config.yaml
init_std_o: 0.0
optimizer: "adamw"
dataset: "wikipedia_en"
Each number is 128 + 24 x the weight over its row's rms, rounded and kept within 0 to 255. Layers, rows and columns count from 0. The size above them is the row's rms in percent of the matrix's.

# layer 13 MLP up, 704x256, rms 0.0596, rows 326-342, columns 64-127
size [ 96 105  92 102 100  99 108  90 102 103  96  95 101 107 104  99  97]
[[105 122 109 158 155 101 140 148 163 112 128 179 133 113 135 148 104 127 142 176 143 150 102 116 153 135 127 111 135 127 126 115 104 132 106 103 129 120 103 148 118 140 125  89  95 129 159 105 109 172 119 108 117 113 102 136 159 109 108 131 145  96 159 156]
 [139 133 140 153 139 146 107 130 135 104 103 139 149 103 145 161  86 138 119 144 132 126 143  88 135 122 124 123 145 127 117  97 157  99 148 147 117 163  89 138 138  94 178 145  96 144 136 132 175 136 137 101  87  69 141 140 146 140 138 143 104 107 133 150]
 [122 147 164 135 127 101 122 155 126 133 163 112 101 120  88 134 144 118 127 130 137 117  78 147  97 125  91  92 163 141 127 138 127 141 144 128  94  94 109 160 118 140 146 102 146 110 119 107 105 138 130  98 194  68 108 144 112 101  61 143 142 176 119 157]
 [156 123 148 138 119  92 152  74 122 127 122 103 127 161 118  94 124 129  93 125 111 120 112 128 177 144 110 137  55 113 144 143  93 111 141 144  66 116 153  94 118 124 139 157 137 142 135 120 133 123 143 168 111 152 136 103 147 137 147 148 112 130 114 140]
 [141 144 132 131 116 128 113 128  93 132  99 101 116 120 143 133 128 147 146 125 138  69 102 150 111 108 109 124  94 130  95 109 126 172 157 162 120 109 167 107 160  89 125  94 176 164 116 132  92 146 112 144 127 141 111 103 105 117 159 136 127 120 123 106]
 [163 115 145 125 124 100 164 149 133 134 105 144  99 129  83  96 105  96 200 145 101 108 125 146 132 117 129  92 137 124 104 139 109 106 151 119 130 180 151 129 144 121 147 113 161 145 149 151 144 199 121 179 130 126 133 119 114 131 104 106 116 124 122 123]
 [157 131 135 146 127 140 164 102 129 126 112  86 103 144  94 157 129 150 111 149 101 133 115 156 112 138 119 152 120 140 132 158 163 113  85 181 140 160 113 134 136 119 144 112 171 136 123 136 148 119 106 127 130 138 120 193 162 157 104 142 150 102 119 106]
 [155 106 154 145 129 127 137 122 132 119 154 130  92 135 136  99  95 111 127 142 178 124  91 131 113 132 130 147 148 156 129 119 140 113 109 122 113 146  87 142 131 150 125 107 144 127 175 113 176 113 136 112 100 133  73 117 160 108 114 166 130 135  94 141]
 [173 115  88 157  96 133  98  99 116 129 136 140 145 105 128 114 139 132 136 157 166 115 162  90 101 111 132 153 132 123 195 129 127 134  89 141  87 145 136  89 157 151 139 122 103 133 147 138 101 118 128 120 157 133 142 131 163  73 128 117 149 118 103 131]
 [142 155 115 129 114 152 146 168 179 122 140 115 139 130 123 124 105 100 125 118 123 106 184 133 122 178 108 129  98 126 142 137 121 113 127 124 124 122 159 118 144 140  78 182 132  54 104 140 159 152 128 167 141  99 140 131 113 141 154 118 152 129 123 117]
 [158 181 151 146 135  69 126 168 101 128 149 127 172 134 106 169 126 150 123 137  86 100 141 111 176 153 123 107 118 112 120 151 119 134 132 150 162 112 121 118 130 129 129 115 153 149 135 132 180 124 145 111  95 159 117 133 124 140 132 127 110 130 124 121]
 [126 140 112 115 168 119 145 151 135 127 119 115 124  75  71 155 142 105  89  92 127 130 133 121 120 113 153 170 127 134 146  96 108 168 131 138 135 110 123 138 125 144 148 136 100 130 107 119 105 133 114 150 110 125 115 113 122 169 139 147 140 115 193 117]
 [155 143 143 131 121 129 131 131 145 113 148 123 167 124 103 147 125 128 111 110 145 143 116 112 160 149 119 166 126 125  69 122 136 157 157 144 170 146 126 138 131 120 139 122 128  99 148 103 129 166 148 152 138 145 106  88 128 150 120 135 150 159 166 165]
 [163 154  98 106 128 110 163 106  95 133 111 122 114 103 113 166 142 160 105 144 174 128 136 124 136 135 145 124 132 123 123 110 149 121 106 151 118 114  96 156 126 109 146 117 116 126 134 170 105 129 141 101 145  80 117 120 166  76  75 150 178  97  98 144]
 [ 98 137 162 141  94 148 118 118 115 150 121 158 148 155 104 145 101 117 130 169 138  93 159 128 139 141 151 148 140 130 106 118 102 152 139 157  73 139  83 136 133 157 118  94 124 130  69  89 152 165 111 140 155 154 138 127  83 129 136  84  97 137 103 115]
 [151 145 107 102  84 118 128 133 163 100 130 110 138 130 154  81 119 152 142 124 147  96 100  87 126 142  81 165 173 109  84 142 140 101 147  88 122 157  98 111 155 111 165 137 108 173 129 131 139 162 145 141  57 106 131 148 130 139 153 115 127 136 156 106]
 [ 81 139 113 130 148 133 140 121 122  95 115 154 150 129 160 144 113 158 126 101  91 113 132 101 138 102 161 179 169 135 154 145 120 107 149  81 125  87 102 169 115 115 139 138 115 138 106 113  96 138 190 116 101 125 149 152 132 130 111 149 157 146  85 138]]
# layer 13 MLP down (transposed), 704x256, rms 0.0552, rows 326-341, columns 64-127
size [100 106  85 101  89 102 106  96 101 104  96  94 101 103 108  95]
[[ 90 139 101 125 132 132 144 138 119 104 142 125 137 127 176 134 119 122 114 129 124 122 142 159 183 109 167 128  77 125 145 100 151 129  98 166  94 163 131 113 116 112 147 152 121  96 147 110 175 145 155 154 133 129 112 136  99 163 119 161 114 127 124 155]
 [ 96 103 115 151 141 122 149 114 151 151 135 153 121 104  82 120 118 121 130 145 174 123 172 140  90 125 157 144 115 104 129  96 122  88 144 162 144 124 108 125  73 136 134 101 163 115  75 121 145  99 123 131 135 179 101 116 122 174 127 118 140 114 163 133]
 [131 164 142 126 160 137 134 139 127 255 128 138 114 101 103 141 131 140  88 127 138 100 142 125 125 112 143 136 134 100 129 123 114  96 158 113 132 143 144 135 133 111 131 155 145 127 132 115 117 113  80 166 140 139 136 125 114 133  96 149 132 105 138  80]
 [138 175 148 128 151 215 115 125 126 123 121 124 152 105 134 145 144 126 143 156 146  92 143 110 131 150 102 143 131 109 113 100 132 152 132 135 160 163 144 136 160 169 128 146 105 162  64 123  60 128 125 133 136 137 158 139 128  97 158 112 140 143 151 118]
 [149 105 135 125 137  85 133 114 162 116 165 153 141 137 147 117 152 135  99 151 151 137 171 137 149 154 147  96 142   0 147 152 134 100 152 147 104 128  76  96 128 145 147 130 101 124  99 115 125  82 125  85 122 125 167 122 113  90 131 162 120 119 170 158]
 [131 169 166 107 111  82 114  89 124 125 122 168 140 116 141 153 124 138 143 133 101 126 170  65 142  81 132 119 130 162 118  90 127 112  89 154 136 123 115 159  86 116 135 143 132 139 162 143 128 115 123 135 152  87 101 169 177 131 145 141  96 137 174 177]
 [107 125 153 167 140 130 106 124 147 176 137 135 114 112 134  86 105 124 148 136 135 143 168 185 121 155 122 115 112 164 114 104 123 124 142  77 139 120  91 125 115 116 206 129 153 131 150 145 129 123 132 108 157 130 121 108 139 105 122  81 137 130 145  98]
 [ 97 176 117  77 141 108 119 158 119 144  68 137 117 138 153 134 151 113 165 127 149 132 138 128 120 130 163  91 122  90 123 145 109 118 125 120 105 130 137 142 115 139 131 112  88 145 112 130  99 135 115 140 159 135 159 141 106 109  89 140 153 116 146 152]
 [160 113 139 122 124 131 127 127 136 136 112 108 102 147 147 178 165 134 138 126 155 148 117 158 181 145 151 153 151 146 136 129 162 124 109  85  96 119 145 121 122 146 156  90 152 152 115 119 121  67 114 167 131  75 126 128 152 108 120  91 102 117 131 117]
 [130 128 139  88 139 165 109 117 122  93 159 115 174 103 138 144 122 163 110 105 136 117 119 105 148 122 132 118 138  96 173  78 148 137 153  97 147 115  91 118 151 144 126 143 138 121 118 174 138 125 117 111 114 112 104 136 104 133 113 148 115 143 129 126]
 [ 91  77 121 138 142 183 103  94 134 110 124  83 113 116 125 135 107 126 135 108 131 174 116 135 106  99 140 112 125 255 128 124 132 134 140  96 113 119 133 120 115 114  79 150  94 124 113 118 137 144 116 158  93 154 153 168 114 169 137 136 171 150 107 137]
 [108 127 158 140  68 144  87 157 123  90 172 113 119 130 122 146  82 135 134 158 151 129 112  93 196 139 161 115 124 114 138 137 116 109 144 110 132  75 112 124  99 122 136 120 118 109 148 166 155 110 152  95 137 131 120 170 102 124 160 118 102 113 105 178]
 [154 108 176 126 149 166 108 122 149  81 161 114 175  98 158  85 148 184 151 110 140  78  98  68 135 115 146 122  91 125 107 130 104  81 130 108 105 139 124 133 103 169 128 140 141 159 149 126 102 138 136 138 127 126 156 115 176 101 125 164 112 111 157  87]
 [125 123 144 136 153 135 184  85 118 124 128 120 190 108  98 107 114 139 159 144 154 137  98 113 121 169 110 159 152 138 118 129 139 160 150 151 141 163 135 118 110 123 156 108 148 163  97 122 101 188 107  90 135 193  97 130 118  93  99 113 113 169 100 162]
 [118 121 109 142 153 133 117 124 136  89 171 129 140 133 128 148 140 140 121 125 116 127 167 123 145 137 151 147 112 149 138 127 104 117 115 139 114 138 153 106 143 112 176 134 108 112 176 163 134 100 149  91  87 130 126 114 133 101 168 117 163 109 117  72]
 [ 92 130 113 195 136  87 146  83  76 120 137 141 141 114 164 149 130 119 172 151  81 123 162 146 138 138 151  96 113 214 180 145 160 143 124  97 122 160 124 113 120 108 142 107  95  87 154 104 114 122 133  96  79 123 111 102 109 136 148 166 150  66 111 117]]
# layer 13 MLP gate, 704x256, rms 0.0628, rows 327-342, columns 64-127
size [102  95 107  99 102 109  89 104  96 111  95 107 111 108  96  97]
[[137 130 136 176 129 101 148 107 152 142 109 135 104 129 153 136 148 116 130 121 148 113 114 150 134 121 115 124 110 129  93 103  99  83 115 147  84 142 106 106 104 110 121 102 113 169 111 188 115 120  98 121 142 126 125  81  86 109 104 170 127 138 137  91]
 [119 116 100 143 144 132 159  95 157 121 104 140 152  94 112 114 139 106 137 139 153 122 126 147 146 118 119 185 109 117  98  98 133  95 139  57 130 148 149 170 174 121 119 120  72 112 157 157 148 123 125 135 113 110 140 122  98 103 162 117  89 128 117 123]
 [156 108 105 102 128 145 157 139 149 136 128 114 147 169 175 131 150 129 151 111 167 113 126 155 129 152  93 132  57 114 107 144 169  96 101  87  97  94 155 103 154 124 114 127 106 123 175 145 143 150 143 152 151 110 145 131 146 121 111 129 130 108 114 126]
 [ 80  78 119 147 140 127 144 132 127 143 115 173 115 206 108 152  92 113 109 145 120 117 119 140 136 104 109 112 114 141 199 126 156 121 117 116 123 154 113  84 138 100 121 113 145  95 147 144 123  99 122 146 130 142 117 151 119 136 151 187 150 100 135 118]
 [ 88  97 135 125 128 110 100 123  98 129 155 128 152 141 106 152 136 140 133  95 163 138 141 133 113 133 126 148 103 136 103  65 134  72 134 159 102 114 138 121 111 158  80 137  89  81 197 117 116 103 116  91 138 112 134 126 147 103 136 157 133 125 169 129]
 [166  81 140 145 148 128 128 136  98 140 161 110 139 120 133  97 167 146 134 132 160 128 102 112 132 147 103 132 113 140 137 138 159 120 113 137 184 110 158 141 134 102 129 117 161  99 137 119 153 120 133 122  72  98 111 139 152 123 134 140 164 114 115 116]
 [134 148 133 110 122 141 152 144 138 131 143 133 114 147 164 136 109 144 134 155 135 135 128 121 136  78 168 100 136 118 130 159 114 116 134 142 142 103 144 134 117 178 134 138 118 119  99 111 161 133 108 106 141 127 124  79 122 115 117 153 156 100 118  76]
 [148 125 128 182 125 122 100 156 143 117 137 103 141  92  92 134 104 112  75 117  77 139 135 106 141 108 147 153 142 113 123  66 114 129 129 119 130 129 185 124 128 118 143 126 144 118 141 152 107 124 125  93 117 156 176 136 134 110 150 130 143 181 122 119]
 [119 145 148 166 115 128  91  58  84 127  87 108  97 130 147 142 126 141 146 104 115 107 108 163 134  98 142 159 134 140 134 140 139 119  86 123 129 104  89 119 115 111 128 109 199 121 112 135 137 136  74 121 107 140 111 159 149 155 117 103 129 139 146  78]
 [107 152 167 133  97 103 122 127 113 123 145 127 163 130 126 174  89 111 129 130 109 118 127 130 159 116 120 110 130 130 159 180 125 120 110 155 145 153  95 137 105  81 121  47 176 138 150 146 135 113  76 116 131 195 132 128 120 140 146 165 155 143 110 136]
 [127 170 129 127 141 114 157 139 135 128 114 161  98 140 180 104 109 121 129 103 124 123 109 134 117 131 116 147 124 110 163 155 131 125 134 136 124 138 127 191 137 148  95 142 139 106 114 112 132 160  91 174 148 119 150 118 159 133 113 106 169 120 130 113]
 [145 107 120 114 146 117 114 105 102 130 109  83 141 151 149 135 133 117 113 144 136 134 152 114 109 156 123 146 124 131 129 157 143 143 121 152 153 102 122  95 135 141 116 126 130  90 132  98 164 113 135 121 111 125 127 131 111 110 128 135  58 134 138 134]
 [ 86 109 164 134 100 112 129 119 138 121 162 169 160 124 105 139 101 123 145 126 120 145  95 152 132 129 174 110 127 123 111 125 139 122 106 125 108 111 124 179 112 162 119  85 116 123 174 114 145 146 161 147  74  93 140 121 160 104 126 143 112 159 132 129]
 [135 111 139 125 108 119  81  99 122 129 134 102  87 161 147  73 132 118  69 127 146 120 144 149 125 175 128 102 149 135 149 149 148 137  80 107 144 115 120 113  94 114 144 134 163 136 134 102 121 107  91  67  85 130 163 126 128 129 161 134 135 125 131 107]
 [122 145  73 125 102 129 155 114 101 131 140 137 111 154 117 168 125 110 158 115 118  73 145 145 114 132 120 126  99 116 154  86 158 140 139 115 115 137  82 110 113  85 124 140 125 136 125 116 113 150 134 153  71 133 213 178 121 115 113 168 123 103 142  83]
 [138 152 139 155 124 143 122 142 118 116 128 114 112 132 132 141 142 175 151 127 116 124 151  87 116 117 148 127 145 108 132 130 129 151 137 138 131 122 132 165  97 135 111 116 114 168 124 134  73  62 107 104 126 109 113 162  86 114 145 133 143 182 120 142]]